config = dict(
    n_layer=15,
    d_mlp=512,
    init_out_by_depth=True,
)
Each number is 500 + 40 x the weight over its row's rms, rounded and kept within 0 to 999. Layers, rows and columns count from 0. Numbers have three digits each. The size before them is the row's rms in percent of the matrix's.

# layer 11 attention key, 256x128, rms 0.13, rows 181-191, columns 0-63
116:505494491563474482392417506517485557488440550526509436502485501456510579476509537483492441466508523553463517468544566476565451479504492547522457481495461529508538512495437472443507461482470443
085:440476544518557479565450456523529462484466459481597444559491506462527458556435527515483441500495491505490499559477532564571462435464588509466553533617500528501478514484518483546526563506491544
094:514554450589432475531620500494511453536435502510421613458532518518533467537511489481481444474469491527495458545511471527511552514559456465505461496437525513482490459511456530492446511499525517
098:538496457469515491543435522454476526435439529504503427502592450463452483467557523526572525465510437446484504497527500526570478491456517465423446485483467519547543496514477524463519532482544480
094:524420512523509590577446484472512462515559473490503493507463510468475520563492503504446488593487490523525506513499507496478472521529486514603564499528553450490440425499542504557515539498525514
112:505508445552486462475491548503558462490476408464490432544491549459531467499482497464508571520489520524445560510433488517527495477504545524540531479603527515510571503531527512492573549456494567
072:486486433560527511456539505498525469496552403479540478583398549492495503479487528552490558488466518543503449455595521558552556546504527478463517501585543498492549503521488521522468503553493491
092:493577556484512502505492490542476478468463502506436481429661424472511453563528495457538540498515516483421466566359492510534506500489515551441523524480459528554533504541490532528493580495483511
082:550519509510496493542537608474488450478469484458398555446587491524462488541566451475481532510470461494476525545432468452463462506502510486536471432440521454534491462544495527549514500517495529
095:526567493486504471561542541575565478478451478492500556503603510443477410490500513472504536464483483492481491589372448467488508492508560440454555515489521464541499544509515468518528497507482573
085:538511516507444527499524560448483551508521519445546506483470489507525526512568541558509494507464491567507457445534531555520554572497533536442453451456425558513485442530416482493486480513558455
# layer 11 attention query, 256x128, rms 0.13, rows 182-191, columns 0-63
086:502488532545462456519511485532517540439518499596547438493534448451463529560479571504475524486544466453421438506427540557488497458501532505517550496520433430533513542531516502533481536556460509
092:541457538546500555487539459474543470533489503544487572499441567563519487522556415493543432509426438519562495507515469506493573504527518503489480474519527447471529419553476538555457494576495494
096:510485461507527502503468534473529559434522557468521489485504491453486519476526535523476545492554492568491435531523541513467463507510514505490455515458437546577575521488479468452521546508472459
094:530504470535491486590495530498462477548486471494499532509532500401431515500466577493423462543554501478439448507458528514510500522518461567564533507439509474494472485537515506555454485543480522
111:553455465599425436457482493529506508514442380512458411490514555501539511560514455467459560471553518491398539484459498555527487490474479543553518483582483463513496511475547536496562561469540553
073:518527461535553474473544460478541513492444431518442451476500525508521485518512366499440514513500469507450491465535462528479517511430482529429442511536527469500563460508537456542512482538474527
087:556553584533416541476480532537447491507437563514477507465502493515491522573552526507530572483512535541421496572451472496548500521495480483505580510473479469484555499500503506483513540550490518
075:527501502517537507467459623500520544507445461492514577580479517508569521513551441465465467490528510523512508551541506462555491501518507542529477521495534497527474524491510492532501480462497435
088:527523532509519472487549535476484504528540528512490471437527443488508508548507474507489517493505504493545461578415442460523525517508535460471571533522562392512524529490486519508553511500470508
092:512533504509524517494485515529574526489398485506500508507492538556535511500582465559471506507489497492502516421540468557494501596489467517477455512484486530512536476540479450486454457464539470
# layer 11 attention value, 256x128, rms 0.127, rows 128-167, columns 0-63
092:474545566523534443551503495495513504485424525475481440540480472477440466481533493462412485419508502461489502511531516458580476553424508462566508535464444535551510503577577502540446436390466509
086:440483447532490513496574560483429494489509572506520525535520474521509500524508483540474395418554582516550461488464479448485491542533440514465461457491475523535493438532430495446451507528531472
095:587519442464558539496503495504475473497420437483536505471509595493582583505476475559505536505535486503473539431522472521457467496542466585469538497513515461496475472450522472501514515490524474
093:465509547501489590463554499494487477433520505506472466510476522507523449473469494442497547459500550484468453534444490506565489560506489487478441563509520497464439522562527495523537497542445478
088:481482483595470433585471497489490475546527508482464446491523488515480505504480535538498413529457463518507562457462604424526523460496504517446499461510506512566433495544451488510482394442490492
093:571475447451507590468516511473441514465531457539550564472509469528430483509486446548535548455494501511529532518465488515427444507526476424481510541493559462415500488385465457515553502512554522
093:452435536516526459499459490521503548548504582505456518548486466570514455459507535472409510506566531550484433493536516450490493497583481571469523487475470527518488515530475489383518474499494438
092:538550539464524476451497490500466514503461561532531495460510515501421471514430489537542458497481551504533530540481558528446480429498532447528460510539550526432584491457464468546538508452537574
103:528479494452477521496446489495542519490476441580521483488485469478410478451511529517542536475465480464537504551483508530457483540452573405548518541526497447392529481429582520498457531505485527
097:487528463530529452548502514483526494447482467524529479452513501458427436516496550551563453509471514487490484540488585451450525488438500502530563514515584512594510493483417539583440508415511500
091:435515423531431513501515523515461371470485495448516520437502509500506508536500485486504411485487528504534546480517462463540516472463486480514477458505536518535559470474468534574466534438577482
095:448488520498491548497445502510516557580547545528523564544507497534480391445533512457457566519488556496509367503508467469491544495465481510489492554481474495447458528566477487419509509473463522
079:482532590519507522518459475485572480541555467496475503501501503522500424495528549434458547568437480486456527464501506457561466454472538490484490543482518471489460558558506479545558525494447514
095:451466492521489539525474496514502539600526554520438549597469480523479456433533512471423511479521478463554406497488533498500520550493488551481498525480400522516456516572532501425487424478459467
092:440529460532471460521568529489459454502591487466471505512508543528539517490532485509498431551506513463539518452472512414522542451487436566498489494491459461548437459539499511576488551480464480
098:547471486477504409546554539503502467553476506481511483490556518460480560542472523539634400524478454481545525424491526523417499477472506483494460454515500510540564506461485525559494470515528559
089:528467472523461504469528497479507452537489501501444509524501432528465543491503503529487461441497575526532508436500537591470501503515431494545463466477416475482554516451510473483434537522562505
086:542438525418495505496484517493478515507548460562493498532509478504459424435520549519494509554529525503494428461491561445414438582519509533478533455487444451419489497471539497459481507509474479
086:517599438534530506526480491549526456515498480480467531545484522537564534566523488519504504466471496480494451472472539526455511475474495532499519557472529463528526528534507474514437471472502499
083:466506502532529580495444476500456520520537533516486472515470521534559517479539475519441551538493504485521495545531517466506504429533521499448531502536491459483427491568529524544423462460419525
085:525556427558528457439503484471418521559492561487473567505507532484543518547490465524518479519567561504511512475477476488525443501536434517545485471460481465570480470493460456484472488499494419
086:530512529472536525432452480470538522553439484511504570523470499526504453526534464458429559423546545524497489457497431451455485519491473503558478605448485478412487546557555408407534530488495549
099:475487473524573469546489503475469508414424435519441549540482525493540513485489474510475542492537599485521501544543463539507464497542528511518522519553555515522502492407411455474495475511475427
090:487455494509494499573465502523500504501493499525455431526482517516402454427473580490523465512461588516434482560487577492521493448545560521465515464545536550526452518518479530503514480513507500
087:526458492538511463489459510483480571464539553545470448469513485468457498527534552559476506540451403492496544501481595446518457525470509461456498440528514480545474484481527492566420418527492489
094:451454575516450545504519534507480501406462452500505475459463540434520458542500488470448450468465473458441559525470485424527526510494532493468487486521496548485528451510484515511518530540495562
082:539466571501512523446553514491509485501557448472479558520499488511571494565487479479503530518535417504455531524523473600536453507476433509477462538446451470529529574470505485488554461578535443
090:461525530534490518524527506507461471451498509481469545475489527529509530501516512470429507494537516489490565483503463469586472553575509515460459477490521498540523392505465499439484529508497446
082:530501433547433502476551511470454479565521555473547532536551463461512478491527441541568507472520454498519512451443471503499501572503404447465410451511524475433476463511466481429534566489519484
097:526455462459486490547467496496503521606497526551513500559535545498430471432476553516541525503509511507552427556490524529434479521468571417499527529519496530498546533498515479445440397441479505
087:514551562482513574447549511470592566515513493512454513560506429514493569493483494543486475491543514525567473511537454610504498520507463540503502507485465477502540536443536525523437542535520442
097:427427529532535486535471472458541560549591536523447513570514480494478451457521536453459518590519388444561440569519490463521480441483538523502510507507450519597485507484487560489488463477455462
089:430424477552455536503481516562434462436549534485478516457490458465519507486493532408511524518478491444525486534506505544549549476473561443481469466611511553511573479508501535603484486465478505
092:548544552441562497503455478468542503474402435518493498447484493493428582458493537518514521522482527508479510468554497542479443450548505558521495536484531457480485512445580487565479547477486529
091:434529484531481558416532482494527477382544478460472517484471499535556527538504464428471566403483537488450539517506432509566504537535511484581531548499583515475520499510517503530540570526500503
092:519484543480527428439557489483445499447511494491543468400508479464470474537478495514535518565487492514486589486489553481494461466455491436554521450507513550452568508485497470573543498523557497
099:536490425490556410517515522491464555583477532498511469514554526489514516510471475569548461516514521499524461464427568529437489488513464592482509472510508494533442481525441497461512447547489471
083:505571484525491544536485468528547407520504460477472463536445522558535522458502529522524583522488551561455482451515526524466558502567508534483531493495523472460422551572566524502529593515511490
086:468469506502524516489500463547531533469471489499464398452453500526524554472490554489541552526453503498468507562531524525509502466505587467489581483527511562522502566529531555601509481535492541
085:505469511467518458515436489480559455461421425528495528454518533464478495539509503479489499498463541532475502523571483467451499410456572467590508496485541571510520548471502455526514537447548604
# layer 11 attention output (transposed), 256x128, rms 0.12, rows 128-166, columns 0-63
091:514482470488480535448532607438510479477552485445508525506523514505583464531463517493515502623495495427520534435455498483453532506512539505460466485534552464486509433468520584469519567530527460
090:519518547490484481488442369563492500519472443534539466505524496462479514507493497459517619560558527482479499484496479537499521467525528479559555505483497483476517581454566470503531509512448506
092:450422526516501487517423493453564574487445543533533491531475461526424498480459560443554465477445498552477456482517552510519539442502515533482461477463493526542508483524438520555505465535549523
090:510563495487516489524489604500434496532521488388461529498487509481518490564475493594456452539527469476554504511536457483471466526447532529541566520509501478510498546428522492478477500504535573
085:487532492474559494433549489518560540454490529484576556596611507466540489464555478443507511517479529424492506529531419523526475533519544512501474489487493503438518496544487476475535539518497489
090:520487549547454438548482469504493472525414473553408447487553494527504526523475527480500495489514503382514477494533490500504548456515442515464541481457410514590486534563498504474471496463516490
086:572545478495511500515511413548509471499528466498499477505624527510533533505515436486534527505505551345557550532463519510470531523405447473558474489526465468481541495460522545527470535512442518
088:529478525489440487477506532464467466507504410523486501467471496511476506515559549480507467505560442509471510496553485452501493548510499487394563477487446487497438480563443512484481509464582481
107:502438494523470518509536523505473455507506516547383510469518496536595500534502438486477474512519476447459485490527492482501506456517417518457494476513523510574482496533468528480539515454548492
096:478474554488495476463504484437520502512508481543477525547479460527584470497502500432511521498489459471481542453560474569515500496534550496419439478524469515439466467560528533446569516508477487
092:509497532466540463467520531491486550496512514514551515507563503446446524484506541511558565525555511570453450469481471537483505538570542441485538526406559532459418542522521474473518499534475487
091:569536493503514515568550503554443453450494457461531435514450479526543529491494467534472494518554473571578598522424517527483502548436470464491498495566503472587553504452534516485452548526466460
079:487558469514531524502558614446479538435532506421554480503368511478497503502469492573499449472464450669581527476507501497519496549487491494484485515548510513542492464448499504488486474491555472
093:561528482506462524500534444548476507457506470489567404508395517519597506505470461543491592537526581604539570489471488475508502483435477482570493482557497470495577507399513553476496555484453488
095:493500518511484513513479445487514554501507490521584482523441483472484484497485543533497548491486508658483469500537472510539468529537565480509474502506547525473538535474494453477521477509518489
100:483486550492500491391446407484521517456482509565538522540380475529495500494534508457467522488517498620440479519546492543554483476556550541505496512467510498433472495570467483505491497462516491
082:538510520522454524548446354548490468500463523577527499469545516481501516485492454453472582513522517471430443599440507479468542461485524481524565522553543521506500466536489546495532492472481465
088:508466475562454550559453376496525501510478488569400525468521513587557471550475457429473519491471462479507520553533481508517541398498482476560482482598508493540520471485461548483516505487511493
082:474495564492499542475505529493472545495442528445613436529396500498466502459504525463490500508473568529514520514515500553524475472505518451456513464484517601497467495396514537518514485519527472
086:532480445472484490536564515548488556506485494462542525513540483446503533455547541448526447524475572552500547464474496414516464565454460458473454485478553525522534471486444447495602550516574483
082:455493536500435501530492423528503529497440477540611436518382527471439503505485551551504506474489535554448484475528483506472556509461539555536555483545476534440520562451556541508530459511522537
090:494518494513474515577520554508481443470526542455480466465524495490469520504463525529514478518476462416549494548495563504489529517445428510442503468517480512612558467435490573509466514500524466
095:510501509434425504491487469511453496544480493471580464515463456502541538553501515504546549511541495451491505387490548475427544475462446522526507493363435513476523524573576544552486505468445549
089:512492471456521471444506493467484529483492469485467540508662507547615511515524465449483507535515436378513522460540450496488485512454490512517491501508504467468492461522479493529522503501509525
086:493471479501458519540537455538507492491482459539476536568523495501584469491482442442490499530532600380472544525512477467488514470533484510541528503526461462457448449537478528449592525430517489
091:455549416479514492469507558487507473528596502461449561487555487483481483547463540500529544553544476508538465456565498485468475489559487430502495515463550474470441547486499425500502467504459466
076:461535500527491494493450437538489494506498538497513445514376479477434534472481472572468481411492550600579398523474542501465530502548500506572528502544514508460497515453585499477470512456460576
089:503548443471445515477495472514493539512500506517519499506495513417488476537413487548564566528544504526497467455510478480443577500456477473586540526444459486463472623470555472502525408516480509
084:497507514551508509544454448590525468493462473549501476515442539465416495522474492503417493503523513566461474557481435527535547489502579580560589535504470480547518578496532489517442448534494509
099:565477528501470543460512440554456501439451475547499462502388460553584513501546442475471517523543513519463592497505485505505508450459460498493505461538459462479503457496505562497490566479524494
085:605460507500475482529448423514467463517465509521507458429492511476512482445514455463482604453495540520482515540398568529473507443505508459534518512499490497504540431513533544473551512461491522
097:531529461483495516482544570511484537448516467488584446488359521505568505492492480570501515467489537669473565414486513509525474547490481508525460484524508482437522485494518498497505532494497474
091:517544502433522499467522541499466520517543473463577512485388516500524493522517485582489520554550506724505518457497500475469484549550504460523516529410530473446438529510493462472481499536436494
090:527453464502468479546517496429511495500499531501422525482523494537534476507483466446533488467435443490458492502505530468493511519489473515442498487508537515512498406586417536506542478474625494
085:497541515454519510544518652482456474570513537413505515440528490440440498527457514616501466547490476476581470479508549487488501515468470469428488504436523533533478564430555470509491467527442510
091:438469520525489497487471557429537514510524488545451561485504522526450481543489550504501424478496435507496486522544496490496522550569531490461499519531481462522444456534459520452485501486508503
095:474455532505478510465466383514529511476468480534556487584407508523501499496536531439474482523481509530461532497544472516547465496473544555499509486540452509478566505499487498540496527493518537
088:499502509500539490542489541465490540530481552470477547471691489518475479482523501450492439484456491294533478589480472528526473478457519484508486495476515542543498469445451507531493442541529506
090:522511498439534486490513620451487520523543538456504587490625491505514498476551481496499429511479494392499540501509520469510463514503464474450421502466518491471470412506460456479512506509494484